python train.py --num_hidden_layers=10 --hidden_size=768 --num_attention_heads=6 --num_key_value_heads=2 --head_dim=128 --intermediate_size=3072 --vocab_size=50257 --hidden_act="squared_relu" --norm="layernorm" --norm_place="pre" --norm_eps=1e-06 --positions="learned" --qk_norm=false --attn_scale=0.0884 --bias="none" --tie_word_embeddings=false --parallel_block=false --init="normal" --init_std_qkv=0.0223 --init_std_o=0.0 --init_std_up=0.0223 --init_std_down=0.0 --optimizer="adamw" --learning_rate=0.000493 --beta1=0.95 --beta2=0.98 --weight_decay=0.38 --lr_head=0.00708 --max_grad_norm=2.0 --warmup_steps=240 --schedule="wsd" --decay_fraction=0.94 --decay_shape="linear" --final_lr_fraction=0.0 --batch_tokens=131072 --max_seq_len=512 --doc_mask=true --z_loss=0.0001 --train_tokens=1337000000 --max_steps=10201 --dataset="wikipedia_en"
Each number is 50 + 12 x the weight over its row's rms, rounded and kept within 0 to 99. Layers, rows and columns count from 0. The size before them is the row's rms in percent of the matrix's.

# layer 7 MLP down (transposed), 3072x768, rms 0.0238, rows 691-727, columns 576-671
108:22 31 50 37 29 61 50 56 47 51 35 40 47 61 58 37 45 55 73 48 53 37 35 60 63 26 46 42 54 48 17 39 30 37 61 47 44 28 55 41 72 39 20 49 43 43 49 28 60 69 37 53 36 59 42 38 47 64 48 56 35 58 31 46 49 40 48 53 42 51 36 52 61 68 36 48 66 55 62 44 37 74 62 68 40 49 51 47 70 46 55 54 41 42 49 49
113:52 80 34 43 31 66 35 54 42 54 72 59 55 47 43 57 55 73 44 57 40 48 45 65 55 44 52 52 73 65 49 41 41 58 50 50 45 62 62 59 53 61 50 31 55 51 39 79 59 51 54 65 36 73 62 33 35 78 52 42 63 55 56 67 37 41 53 54 46 44 51 62 45 29 44 51 53 63 52 38 63 49 51 56 60 63 53 39 59 63 71 81 60 42 40 48
097:30 41 37 60 42 46 60 45 59 57 49 46 42 69 50 51 57 36 47 50 53 42 30 70 68 55 34 47 69 70 60 50 62 68 51 52 54 70 49 37 66 54 69 67 32 65 53 50 72 53 45 68 52 51 42 57 60 63 60 67 51 35 72 59 44 54 66 39 64 53 47 27 57 38 43 77 53 58 46 43 36 46 72 48 26 42 53 52 53 36 45 47 70 68 58 56
078:63 57 52 51 46 51 21 52 53 64 49 47 68 48 70 50 63 51 50 35 39 48 58 48 56 57 57 46 49 47 62 72 52 44 64 55 37 52 54 66 45 50 48 76 43 57 45 46 71 53 53 36 58 38 48 69 41 47 41 37 56 71 49 64 44 45 45 54 35 58 60 52 59 51 67 53 58 56 54 55 60 49 37 24 63 45 51 36 48 45 59 33 65 55 34 64
100:59 54 36 49 58 58 51 53 54 36 31 64 35 45 53 58 44 34 60 50 59 62 61 56 69 53 56 41 45 57 38 31 42 36 58 52 45 26 44 57 44 50 53 48 47 52 59 51 37 66 67 32 22 54 39 52 36 51 50 59 62 49 44 46 75 65 54 41 44 59 38 55 56 50 74 21 53 47 56 51 37 64 39 42 47 57 62 42 41 22 57 41 40 46 64 63
111:41 63 38 64 45 61 70 33 69 62 61 35 72 46 54 47 52 68 53 53 55 55 48 57 59 46 31 44 57 68 47 42 50 43 58 57 65 51 63 62 53 21 54 47 64 45 72 47 42 53 39 57 41 53 36 59 45 41 51 55 50 51 65 49 33 69 48 44 47 66 42 36 26 60 62 46 60 41 43 38 65 46 46 44 56 42 69 41 54 35 36 65 55 61 52 39
099:37 37 50 50 52 75 69 47 52 43 58 44 36 63 00 53 62 50 51 35 50 52 31 48 44 45 55 48 51 43 49 45 68 48 66 48 42 36 69 20 47 58 66 64 73 50 46 39 44 49 54 46 33 43 47 50 50 58 58 65 58 52 62 61 60 54 59 65 35 41 62 59 59 57 46 22 38 30 54 49 49 11 51 47 61 56 58 47 39 60 39 48 54 38 51 26
107:31 43 48 32 42 67 51 66 42 39 55 70 49 54 35 71 57 47 54 40 52 59 69 34 46 38 50 48 58 74 45 59 37 55 36 49 49 47 55 74 24 66 39 39 48 60 38 61 40 51 51 55 41 53 47 39 42 49 60 41 43 54 28 36 47 69 37 54 52 38 46 55 27 36 51 46 55 62 35 78 36 49 52 45 38 73 53 61 62 43 52 69 46 55 53 41
095:62 44 36 35 55 38 32 56 53 39 54 62 55 46 30 44 31 51 57 45 52 38 49 51 37 73 65 54 62 11 40 39 55 75 42 35 63 55 45 48 47 57 73 61 40 42 71 83 34 49 66 62 62 61 49 65 53 49 47 73 44 32 65 44 61 49 52 39 44 71 41 51 63 48 66 62 67 42 51 35 60 53 43 46 54 40 43 58 41 61 47 47 66 64 56 45
096:59 39 66 48 56 37 43 65 37 45 41 62 26 45 56 54 65 55 71 53 64 44 45 50 50 41 59 45 45 56 66 76 66 56 42 33 31 44 57 85 65 69 56 70 55 53 55 70 44 48 43 42 58 59 47 40 55 48 48 54 60 36 52 41 45 28 70 35 54 47 49 56 00 34 48 51 45 52 66 61 73 72 46 62 36 59 61 64 41 43 51 79 51 46 59 65
110:50 70 59 48 65 69 59 66 59 38 35 50 56 22 40 40 35 26 51 24 49 51 35 40 30 65 39 63 47 42 50 45 21 56 34 54 33 50 56 70 70 48 57 61 33 51 50 55 25 58 49 62 55 38 50 60 55 41 26 70 57 52 62 45 57 50 40 74 54 44 38 29 46 60 40 65 24 47 49 42 66 42 60 50 59 51 49 44 52 46 63 67 60 45 38 38
097:30 42 48 48 29 52 54 56 51 39 48 52 69 63 84 40 47 37 39 53 47 50 55 76 62 50 45 68 62 60 19 42 46 43 40 79 77 33 62 58 47 69 59 51 54 63 74 59 53 54 52 47 45 66 44 36 55 74 50 46 44 34 46 28 61 45 48 49 56 57 41 70 63 38 51 64 59 49 58 57 60 58 46 58 42 56 48 54 60 42 55 73 40 42 39 58
102:37 66 39 43 40 64 55 32 41 46 41 60 40 16 47 57 47 51 53 51 53 42 35 65 61 61 34 64 47 57 39 57 44 45 68 43 56 41 44 38 73 24 39 41 49 49 44 48 45 51 75 63 43 82 59 54 65 62 69 48 68 48 57 60 46 61 46 49 37 48 41 37 63 44 34 37 70 72 49 75 44 40 41 49 56 47 66 60 47 58 51 53 43 75 53 54
094:57 45 44 48 40 36 54 38 38 52 61 52 29 19 16 65 49 49 58 47 73 65 40 62 61 27 58 43 50 58 61 68 47 33 48 48 53 51 39 36 55 63 46 46 44 47 59 62 57 71 38 53 60 58 66 28 41 42 42 52 54 61 56 59 63 63 54 63 45 61 45 43 31 62 34 40 49 41 71 42 45 48 53 54 49 55 73 30 48 58 56 55 55 44 55 35
102:56 39 49 40 45 69 43 41 36 53 43 54 29 72 69 33 63 59 42 52 53 51 33 47 56 39 27 69 47 46 48 47 40 44 61 57 55 37 45 70 63 40 86 31 30 61 50 63 62 53 43 65 48 54 40 39 40 37 63 55 49 49 36 36 39 47 39 32 71 63 51 47 58 61 42 45 63 65 45 57 67 64 44 44 71 25 61 39 38 53 74 40 59 38 52 60
107:46 45 47 57 69 62 27 29 64 35 21 47 50 62 64 52 54 45 46 49 39 54 51 73 42 63 36 56 32 60 44 51 59 38 54 46 65 41 40 50 60 44 45 32 49 49 46 46 48 40 42 72 38 48 51 59 64 42 49 47 70 48 67 41 39 43 45 40 42 58 69 63 45 66 47 44 50 47 71 47 72 83 49 63 45 44 51 33 79 56 49 29 44 59 65 56
103:52 81 53 49 42 63 65 35 46 55 33 47 30 65 26 37 52 34 76 51 67 54 43 63 55 38 43 42 58 34 56 44 49 56 34 45 56 79 24 49 76 40 66 36 51 42 55 42 41 54 38 34 58 56 51 29 32 63 38 44 69 82 60 47 50 55 50 74 56 65 30 26 49 45 33 26 32 47 65 54 52 59 44 66 53 63 47 69 48 44 50 40 53 29 67 47
095:32 12 30 36 63 20 50 49 56 49 35 51 38 53 40 41 51 55 49 59 58 26 45 55 60 67 66 53 45 57 41 40 53 47 60 54 57 93 54 50 48 51 48 59 59 49 69 38 38 32 43 51 65 57 28 61 58 43 55 49 49 54 39 40 43 52 74 54 61 49 53 52 46 49 34 44 50 45 46 46 47 53 46 47 55 29 52 50 22 41 46 48 39 63 48 47
086:42 45 50 74 53 49 50 72 28 45 30 45 64 61 85 53 66 36 56 48 53 65 43 51 35 57 44 46 48 58 49 57 25 75 41 57 54 62 34 62 56 58 60 55 43 32 61 44 41 60 46 46 46 64 26 47 37 60 58 58 39 82 54 35 28 48 58 52 60 63 56 53 36 28 64 62 54 75 32 40 33 34 59 61 48 36 43 61 65 46 39 60 45 47 38 47
090:49 60 52 36 40 33 60 53 50 48 54 30 58 60 60 58 51 27 31 52 25 51 52 41 63 52 44 54 31 49 15 44 61 60 36 46 66 48 59 50 56 36 57 58 45 52 39 52 40 49 60 39 55 65 57 31 44 50 50 41 35 26 41 61 44 52 47 67 51 56 66 37 58 74 39 75 59 47 40 55 77 61 64 55 43 70 71 56 44 51 67 55 62 34 50 66
095:49 62 56 50 36 54 48 42 43 60 49 54 59 50 52 37 49 43 35 48 37 31 46 49 28 48 58 38 47 47 53 67 62 55 40 56 44 46 42 34 60 33 36 39 56 56 51 57 37 35 59 79 58 35 58 57 35 45 62 66 38 42 53 57 40 42 36 43 69 19 49 37 65 57 47 39 39 56 54 62 53 72 55 49 45 36 73 55 62 39 44 42 37 22 44 44
103:39 67 43 51 66 53 51 35 58 41 99 50 67 39 41 34 52 75 29 54 41 59 55 40 62 75 59 52 55 54 48 52 53 65 27 53 47 58 66 47 47 51 47 63 71 59 50 54 59 64 55 71 67 41 59 45 45 58 56 22 47 52 49 68 59 48 43 50 34 42 34 48 70 46 62 38 59 71 36 51 37 63 60 43 40 71 62 48 31 49 58 58 72 62 48 38
103:48 75 42 61 27 59 42 26 39 58 41 71 59 61 62 55 40 54 38 51 47 45 51 53 49 52 45 51 52 52 34 52 42 42 48 75 49 34 61 54 55 69 54 51 34 44 48 41 67 67 62 30 45 46 52 40 45 55 54 59 29 35 56 58 45 52 42 53 48 51 33 54 43 60 46 73 33 45 40 39 51 40 46 49 58 54 46 45 57 39 63 37 59 35 52 42
098:62 42 60 38 38 40 44 57 56 43 52 38 41 31 70 47 59 41 46 43 40 40 58 40 42 55 42 71 65 60 59 62 55 51 49 69 43 44 53 67 65 48 36 52 45 33 50 36 42 47 43 48 34 32 25 70 59 39 14 37 53 45 38 75 32 54 69 50 70 45 38 47 50 57 55 30 39 39 38 44 61 54 30 62 50 27 46 53 48 36 66 31 58 27 57 48
106:56 59 49 50 44 79 54 64 56 40 38 33 48 48 55 41 57 52 69 55 34 55 33 44 46 52 37 63 63 45 73 63 37 64 51 51 59 53 36 61 47 59 68 39 72 51 66 54 26 60 65 42 60 32 41 51 66 53 51 60 61 66 62 51 17 56 54 45 50 28 71 35 33 82 59 53 45 41 48 63 52 33 62 39 38 46 76 48 71 42 61 49 40 34 43 54
095:40 58 53 53 51 58 46 68 35 42 50 38 55 53 06 50 51 49 36 50 44 54 52 52 39 56 47 51 52 53 58 54 50 51 47 57 66 47 61 40 55 47 53 46 46 47 45 41 47 45 56 62 48 55 55 47 51 40 46 44 58 49 41 53 47 41 43 56 43 50 49 51 61 42 45 00 50 43 49 53 55 56 52 50 43 58 45 47 66 57 52 46 53 48 53 47
110:53 63 54 71 58 63 54 46 41 46 31 48 57 64 49 32 52 35 46 78 63 47 72 64 45 52 38 23 38 50 46 47 43 47 59 67 46 64 50 48 43 49 45 46 39 56 66 52 59 51 35 44 69 54 32 42 61 49 40 59 70 58 52 44 42 86 67 69 44 42 36 43 37 39 53 49 39 42 44 42 61 44 49 45 25 41 40 33 46 22 63 42 43 68 30 53
111:64 68 62 35 37 68 50 46 50 40 50 39 57 51 51 50 58 53 31 34 33 46 69 48 44 73 50 43 57 50 46 41 31 43 66 43 29 37 31 49 59 52 49 27 79 56 34 60 56 58 51 45 35 57 43 52 49 37 43 64 59 62 39 30 64 48 53 67 42 44 55 40 62 50 41 88 46 42 54 60 57 59 35 54 59 57 44 59 55 50 55 33 44 36 65 52
100:57 49 57 42 55 52 34 71 54 42 61 40 36 70 88 43 16 46 41 39 40 43 58 69 43 39 57 24 41 47 59 50 52 53 49 45 48 41 60 50 69 34 49 55 63 60 53 03 37 48 55 51 50 35 67 59 48 39 28 58 72 39 34 43 59 53 63 72 57 63 74 39 49 76 71 59 57 55 61 70 45 36 48 61 63 46 51 58 47 49 33 77 48 74 59 27
100:61 65 41 28 47 47 43 45 56 38 47 39 42 52 60 77 58 42 51 71 36 61 49 55 47 58 40 59 63 18 50 45 46 43 61 64 51 54 61 47 70 54 42 70 31 51 37 67 43 35 46 27 44 40 26 63 43 58 34 51 61 31 69 44 70 54 57 28 54 54 40 48 51 42 25 59 50 48 52 47 37 70 32 46 61 61 47 77 51 66 53 47 65 42 54 18
101:42 47 39 64 44 30 65 53 46 44 46 48 42 31 43 64 47 60 41 44 68 21 56 44 57 41 41 34 52 31 53 61 47 57 33 33 40 36 56 44 61 49 47 59 46 59 30 55 41 51 40 40 56 52 67 61 47 46 56 27 52 49 55 41 51 42 67 56 29 54 28 59 59 53 64 46 36 53 59 58 25 34 38 52 63 33 35 52 54 47 48 40 58 56 64 61
091:67 32 49 49 53 52 32 39 34 58 42 45 27 47 46 64 16 44 41 51 52 46 31 59 55 42 64 60 65 54 55 48 61 46 31 45 52 51 33 37 30 34 50 59 40 57 38 49 55 32 52 41 59 56 66 61 29 33 34 59 50 67 58 52 49 55 69 54 51 73 51 45 46 65 45 47 56 38 67 26 26 57 42 37 72 58 25 51 57 24 58 49 53 61 53 68
112:40 59 59 51 50 49 44 53 29 42 62 42 62 39 45 46 55 57 52 36 64 50 55 41 80 54 55 36 61 53 69 46 35 46 47 35 35 61 34 69 64 62 38 26 45 77 52 46 58 50 54 63 53 46 42 73 43 42 12 61 40 63 65 73 49 35 82 39 55 45 32 46 40 54 44 54 57 73 32 53 61 43 69 41 46 40 62 63 51 39 51 40 47 45 52 60
111:48 58 45 59 28 61 55 50 47 28 45 56 52 38 44 47 25 59 50 75 25 40 67 58 47 47 39 66 50 60 81 47 54 30 42 67 60 55 67 66 66 48 37 37 49 47 21 60 81 52 62 67 60 44 42 52 51 31 39 47 45 45 35 46 31 65 47 40 44 58 43 53 65 23 55 48 46 53 55 35 40 54 36 50 56 39 74 65 46 60 35 48 41 48 53 83
101:53 59 62 43 65 62 51 45 43 70 51 60 67 35 56 49 43 51 40 29 57 53 61 37 71 28 56 47 68 62 40 48 51 40 58 56 38 61 38 39 47 35 49 58 36 58 66 53 50 55 44 57 44 60 47 22 65 52 65 48 55 55 64 55 74 28 57 50 65 47 60 38 49 55 51 54 70 53 55 39 30 56 77 60 45 40 42 14 40 40 49 60 48 76 24 47
090:35 53 43 35 69 20 40 42 61 45 65 55 41 53 51 40 56 58 42 36 61 66 43 66 63 56 58 51 38 46 59 34 43 44 58 64 37 38 37 55 47 45 63 46 51 43 64 52 30 48 47 38 60 71 62 53 34 53 82 46 66 35 46 28 51 33 62 42 55 40 55 61 53 69 31 67 78 38 40 61 49 42 31 57 36 58 54 69 40 58 57 37 44 54 48 62
100:41 67 41 66 28 13 20 59 35 49 59 45 44 60 45 45 68 41 80 29 65 53 46 82 61 43 51 59 45 60 63 51 39 55 41 57 52 30 60 26 73 57 57 33 54 47 26 45 70 76 72 55 52 62 54 43 24 58 37 49 53 47 75 63 53 30 54 67 38 63 68 50 48 54 46 32 45 36 22 36 53 45 54 44 57 66 54 28 62 56 71 57 42 49 54 54
# layer 7 MLP up, 3072x768, rms 0.0308, rows 692-727, columns 576-671
110:50 43 49 38 53 55 48 45 56 57 44 62 50 44 49 58 42 43 60 41 54 32 54 61 42 60 77 44 33 46 46 92 58 41 27 48 58 29 41 60 30 49 47 45 34 39 33 55 52 43 68 48 51 66 60 67 48 34 63 44 41 47 40 66 37 46 52 52 41 45 34 65 77 57 49 71 47 49 54 40 49 40 44 42 53 61 37 44 34 18 56 41 45 64 62 46
093:52 40 62 48 46 63 49 26 47 54 58 64 47 44 42 66 42 42 62 45 44 65 50 54 55 51 49 53 37 57 27 49 47 30 45 35 73 40 59 66 47 36 51 54 45 29 22 41 36 53 47 26 27 63 48 45 37 15 41 40 34 63 37 50 55 33 41 23 46 59 50 43 44 62 49 63 54 49 46 44 48 75 51 58 57 50 35 49 47 65 41 76 39 46 45 44
078:45 58 65 29 54 56 50 58 39 59 63 61 49 61 55 62 48 61 43 46 53 60 56 40 37 48 30 53 53 54 40 49 52 66 38 49 41 51 48 25 60 86 60 33 51 58 35 52 58 26 60 63 51 57 38 41 50 34 51 46 43 47 51 44 47 50 64 42 37 54 63 56 57 57 46 50 54 61 55 60 34 69 56 61 51 60 50 48 36 29 57 43 52 47 44 60
101:51 68 54 26 58 42 40 43 23 68 82 58 55 58 72 54 49 39 24 60 30 53 53 41 60 57 27 51 71 57 54 63 53 74 25 46 51 52 37 44 56 50 60 39 40 48 66 50 58 63 35 47 38 57 40 80 42 46 53 51 39 42 57 47 37 50 38 53 46 45 36 43 49 42 23 58 59 41 41 49 65 40 58 38 67 55 41 47 24 62 61 43 59 51 51 27
105:47 50 29 51 49 24 41 53 59 55 51 35 69 55 47 73 54 37 39 58 62 49 17 49 70 66 56 42 46 55 54 41 51 68 45 56 63 32 63 52 51 63 59 54 61 45 52 50 60 39 48 52 48 68 57 51 39 78 70 39 46 40 43 59 27 43 66 44 42 50 59 68 87 51 44 73 64 63 51 33 58 52 62 43 57 56 40 49 53 56 52 31 62 43 58 31
103:32 40 74 59 79 41 64 47 42 36 69 36 51 55 47 29 47 45 69 47 36 65 58 45 66 55 42 35 58 59 84 36 59 68 30 35 48 61 17 56 28 40 44 53 38 47 44 44 25 60 47 46 42 55 60 45 75 28 58 39 76 49 56 52 67 51 30 51 46 47 47 73 70 46 65 54 57 62 50 68 31 33 27 54 51 67 51 60 50 52 46 57 39 50 48 54
110:68 49 65 52 56 33 44 43 48 34 35 40 54 33 53 57 40 52 44 50 51 30 51 70 53 54 53 44 64 53 54 38 63 52 39 66 69 50 62 43 48 45 61 46 31 42 38 61 36 38 48 62 41 63 42 15 51 54 46 64 51 53 42 54 51 40 47 65 32 45 41 84 38 29 68 61 48 47 35 27 38 65 39 59 67 49 52 33 44 85 45 47 63 46 51 44
110:60 63 48 57 47 65 45 42 57 51 50 47 52 51 32 19 55 43 35 28 65 49 35 44 42 38 41 39 49 78 56 65 43 47 53 42 48 34 66 48 66 44 48 52 39 52 56 40 46 48 51 54 50 46 85 31 45 61 73 44 69 62 44 42 58 44 34 69 42 50 44 56 42 51 51 60 42 53 31 52 63 51 70 50 60 68 42 56 71 39 46 49 34 46 46 51
088:44 48 44 37 43 45 56 31 51 43 65 38 38 50 49 15 43 52 43 49 38 37 66 53 47 52 37 58 52 47 55 55 53 57 58 48 48 42 60 46 79 41 50 17 63 39 38 47 53 50 49 64 38 44 58 62 52 57 42 55 49 53 39 40 46 38 53 42 58 43 67 37 39 37 49 76 46 47 38 43 37 33 26 41 52 40 46 62 36 57 50 64 31 60 57 58
107:42 57 40 55 66 53 60 36 46 52 61 33 28 23 49 22 28 34 54 44 52 41 57 43 41 51 46 86 64 38 57 74 46 43 55 44 66 78 65 69 80 54 53 43 21 43 41 46 53 52 47 61 36 70 73 40 43 33 60 53 61 74 62 70 37 35 59 34 55 62 41 44 53 50 50 64 62 38 36 61 51 73 68 55 63 41 40 47 43 58 52 59 53 59 51 33
095:54 42 55 51 55 39 63 60 50 49 53 31 43 40 48 54 56 40 61 62 39 50 61 49 47 44 49 60 49 53 60 59 69 42 60 38 70 65 51 48 40 45 46 44 47 50 50 45 51 38 52 50 50 43 40 57 21 21 60 47 45 61 41 45 38 40 60 60 33 55 42 41 50 63 48 45 48 58 37 50 29 46 42 44 45 68 57 52 56 34 35 55 54 41 73 64
102:38 37 56 47 48 29 66 72 39 48 59 59 52 70 55 46 54 30 32 82 46 52 43 52 40 46 74 65 51 58 49 60 69 36 59 61 53 69 69 50 52 19 55 44 41 50 70 55 54 60 45 51 36 71 42 56 85 22 39 34 40 57 59 48 64 55 41 43 49 47 60 69 62 38 29 53 45 61 38 53 36 36 35 44 43 62 31 58 40 53 46 60 37 45 61 38
093:49 42 55 67 48 43 43 62 63 42 50 35 57 56 57 39 40 35 44 59 19 54 40 28 53 50 29 63 50 40 53 32 41 57 48 57 45 28 40 57 34 50 28 49 43 59 24 49 38 49 45 78 49 49 40 78 71 51 52 43 45 56 53 55 49 61 47 49 38 37 52 46 30 35 36 58 61 37 53 64 62 48 44 44 37 43 44 72 54 55 59 54 25 23 55 54
102:46 62 46 55 47 50 58 27 51 65 32 30 70 69 45 40 36 30 69 49 47 27 48 39 74 39 50 51 49 52 34 46 44 47 56 49 40 18 44 50 50 54 61 53 54 52 48 60 62 45 41 64 39 46 34 42 54 55 44 32 40 69 41 61 64 31 39 66 49 63 62 62 50 39 66 50 42 52 43 19 42 53 48 56 47 41 53 42 62 44 56 47 38 49 48 61
107:46 52 44 53 52 38 42 43 57 51 66 45 65 59 51 25 49 46 62 23 45 58 62 68 64 45 59 38 37 69 88 41 49 69 32 31 30 54 61 48 46 46 52 51 47 47 31 42 50 61 58 40 53 36 53 49 37 39 41 38 43 44 33 67 62 49 62 51 47 55 51 56 41 66 67 44 65 44 49 50 39 09 67 47 80 55 47 58 40 70 55 51 42 53 48 44
106:78 46 39 57 49 44 39 38 64 63 24 71 52 60 41 46 41 59 52 38 44 43 60 32 40 57 51 49 47 55 59 63 57 38 42 37 47 74 41 54 42 56 45 49 41 35 43 51 48 57 70 37 49 53 49 35 68 39 63 76 33 43 51 48 51 48 60 53 52 40 52 53 40 50 52 58 67 59 44 42 59 56 51 51 58 56 31 50 46 59 52 43 54 31 54 47
094:52 46 62 51 34 54 46 54 31 42 67 60 41 42 53 65 55 43 42 68 50 47 47 46 83 45 33 34 67 29 37 59 66 60 35 56 36 64 47 36 54 58 38 42 48 55 56 58 67 49 39 67 41 56 63 54 55 50 62 14 40 49 50 68 59 58 49 42 55 51 44 44 77 41 51 61 52 53 63 57 37 34 66 42 40 57 74 35 51 67 49 57 48 30 54 45
086:67 56 41 41 59 25 69 41 58 35 54 49 56 21 55 32 44 47 54 34 53 25 70 56 69 32 59 42 51 47 41 57 86 38 44 62 49 58 68 39 41 49 70 30 45 61 44 48 44 41 62 47 66 55 69 40 44 42 52 67 42 30 75 60 53 55 31 60 62 55 45 32 54 58 32 20 57 49 37 52 51 90 41 43 54 58 61 59 52 45 44 50 53 47 36 53
086:46 35 41 44 68 38 57 41 24 49 44 72 60 49 46 26 39 45 69 52 49 30 51 68 67 30 55 45 59 26 47 57 34 50 47 16 61 50 50 41 58 51 34 36 60 34 64 56 66 40 25 67 37 59 58 61 62 33 50 42 62 50 34 61 66 50 55 41 54 48 54 52 58 46 72 41 42 64 51 52 47 47 52 30 77 49 49 57 56 60 52 38 49 51 54 48
092:56 35 37 60 57 54 41 59 61 59 47 52 47 22 46 51 43 50 56 39 43 61 39 51 60 55 69 57 35 13 73 56 57 53 12 43 41 52 36 46 46 44 28 54 38 35 51 58 67 59 52 49 42 58 58 66 54 32 53 63 60 48 53 68 41 60 37 53 49 51 54 54 48 49 40 51 56 35 49 49 56 41 64 38 56 77 50 37 53 23 38 21 54 71 41 43
102:50 49 61 39 68 56 47 53 59 48 38 65 46 38 39 42 49 30 45 35 56 46 59 61 51 45 34 40 67 79 55 39 42 69 35 53 63 46 48 49 41 70 49 67 39 44 47 78 45 51 61 47 45 50 36 69 48 40 26 47 58 35 36 39 47 57 28 56 33 36 58 68 34 45 63 51 29 54 38 38 48 45 65 32 39 50 54 59 59 64 64 15 26 47 48 43
099:47 68 65 43 68 41 48 42 26 34 55 49 48 74 66 47 52 52 57 33 39 44 54 56 39 53 55 51 43 47 61 55 27 70 39 61 49 61 48 62 51 53 51 53 62 29 67 63 48 43 51 48 38 53 48 75 61 46 52 68 60 55 65 54 58 30 56 51 43 50 25 55 49 40 58 69 48 45 32 46 68 46 40 68 48 41 52 45 47 54 57 66 42 42 40 35
094:43 40 70 53 37 24 46 23 51 65 51 38 43 39 44 57 49 44 43 56 65 69 60 57 35 58 41 37 41 56 42 40 70 34 54 52 52 50 30 26 76 63 61 51 45 35 55 35 51 29 71 50 50 62 63 58 48 38 44 30 32 64 43 64 55 41 41 71 55 51 51 25 54 61 44 40 49 38 44 42 30 53 66 52 52 56 44 63 73 63 44 51 35 50 45 46
105:39 43 60 51 59 52 39 43 49 51 75 37 46 69 47 43 53 43 42 60 57 45 53 50 64 49 40 46 53 54 49 45 61 36 32 48 59 37 54 41 46 45 62 51 46 54 52 40 53 54 46 53 40 59 48 45 59 38 32 51 44 83 48 48 46 45 49 67 58 64 62 50 60 40 41 63 44 66 33 45 42 52 68 65 47 55 30 66 55 48 55 45 42 50 52 65
097:52 50 41 42 54 52 58 49 33 25 40 52 22 75 29 41 41 64 48 48 42 48 63 35 53 53 49 63 59 38 61 33 46 56 56 26 49 44 33 43 46 49 42 58 66 54 58 43 51 54 23 56 45 47 46 47 47 52 66 48 41 64 39 47 26 55 50 46 47 32 57 52 43 34 55 43 54 43 45 68 52 53 69 43 51 64 31 48 21 32 48 29 49 50 34 56
119:38 52 45 40 60 50 49 42 30 51 62 45 43 37 43 48 47 52 58 36 48 44 55 49 69 22 36 51 49 44 45 58 77 59 49 47 58 61 44 48 59 54 50 47 51 28 56 60 38 46 38 21 42 42 54 28 55 41 48 46 49 57 51 72 46 43 48 49 51 53 46 58 66 49 72 56 37 35 56 48 24 48 48 47 54 56 63 44 62 58 62 51 43 28 47 34
107:50 30 36 51 67 68 49 37 53 50 28 62 31 48 43 58 56 37 56 41 71 51 60 54 42 54 49 63 40 42 64 45 52 28 48 61 30 48 52 53 34 51 55 79 48 50 35 53 44 48 62 74 48 38 53 61 45 39 53 58 52 91 34 47 46 54 50 53 55 63 48 48 59 68 54 55 38 45 49 43 41 56 39 62 44 62 43 24 58 60 60 62 32 56 38 63
097:36 63 51 46 48 33 27 41 58 55 39 62 48 35 40 45 55 27 62 44 43 68 39 49 33 62 39 61 50 28 53 51 53 47 56 62 54 41 36 51 42 58 59 60 58 45 31 42 48 57 48 41 37 68 45 52 52 47 45 47 33 50 38 27 48 43 38 35 21 50 23 77 47 62 70 51 45 34 32 41 75 65 41 42 52 66 50 42 38 44 53 37 33 48 45 50
103:60 31 68 58 59 41 51 72 67 76 42 47 37 59 65 50 44 62 53 42 43 31 74 79 46 72 34 51 49 51 47 44 37 26 39 39 50 78 52 61 60 52 68 73 62 18 56 40 56 35 64 42 45 49 55 48 43 54 36 53 42 69 51 44 46 32 76 45 73 47 67 50 67 57 54 52 41 28 42 37 48 61 31 59 39 59 45 49 57 49 43 41 39 23 75 56
102:62 46 68 47 38 53 29 47 54 57 38 53 57 56 53 49 34 39 61 39 65 67 47 38 37 41 61 53 49 54 45 79 62 42 52 33 50 55 47 32 51 53 63 37 67 44 51 53 43 49 49 38 48 43 68 37 27 19 38 54 39 54 63 58 45 51 26 55 43 56 45 55 51 52 60 49 65 39 58 52 55 51 50 56 49 47 43 36 70 54 57 39 41 53 50 65
096:59 47 53 49 53 36 41 48 40 52 51 66 55 44 39 29 35 42 46 35 44 55 48 35 71 37 59 51 58 51 37 56 47 29 57 31 46 41 61 39 45 53 67 46 31 54 66 59 61 73 52 59 25 51 54 46 82 59 60 58 47 47 37 61 73 50 61 41 29 70 54 37 45 52 46 56 65 34 51 32 65 38 20 57 43 56 37 64 75 72 53 51 45 48 57 55
109:29 27 63 36 34 49 36 39 30 63 65 55 48 54 49 40 55 63 29 51 45 48 43 62 57 59 49 36 60 47 46 34 53 38 48 37 53 46 41 28 46 49 49 52 52 58 56 57 47 37 32 47 49 43 45 38 40 59 71 62 50 32 40 57 47 49 59 54 31 61 40 44 65 59 56 59 54 46 54 48 59 44 42 55 65 54 40 63 47 52 54 56 35 63 41 19
108:53 35 54 55 56 64 36 50 48 59 55 63 43 18 59 38 47 51 54 61 30 62 39 77 60 60 51 53 65 32 54 31 63 40 23 46 58 58 27 62 48 53 50 51 49 32 41 58 49 46 59 49 41 46 47 45 26 53 68 68 65 59 46 45 50 43 58 60 43 57 59 58 57 35 58 62 55 64 53 76 67 56 55 55 60 37 33 62 62 33 37 57 19 41 38 30
101:52 39 44 31 42 27 61 51 42 49 52 54 51 51 54 68 41 22 47 55 47 46 50 43 38 51 48 50 47 46 60 53 54 65 50 52 37 45 62 67 44 34 49 52 41 34 52 56 68 41 60 49 51 38 44 63 32 70 67 42 59 50 61 69 65 35 48 36 54 51 60 89 53 50 67 51 57 42 47 47 57 70 46 64 38 53 30 64 47 50 61 40 48 52 55 43
094:61 49 52 50 66 58 57 54 35 46 64 59 42 49 63 55 45 29 66 47 50 37 35 43 50 51 55 58 56 48 38 34 46 51 55 60 73 51 49 63 47 55 49 63 53 35 48 57 56 72 53 48 43 60 41 49 48 43 54 47 25 42 30 47 48 67 54 86 38 59 41 36 46 74 62 59 17 34 38 50 42 53 46 59 42 46 52 53 63 54 49 47 53 33 63 39
098:47 47 57 26 81 60 53 43 40 51 48 46 44 53 49 57 52 63 47 75 60 43 71 36 43 38 31 35 46 42 60 42 45 45 51 51 72 73 41 55 39 41 53 59 50 49 54 57 50 36 60 58 44 64 39 30 72 29 46 44 54 48 37 50 58 47 44 44 54 27 47 45 47 54 54 43 56 51 76 44 45 63 59 56 50 45 38 66 31 44 42 56 47 26 63 53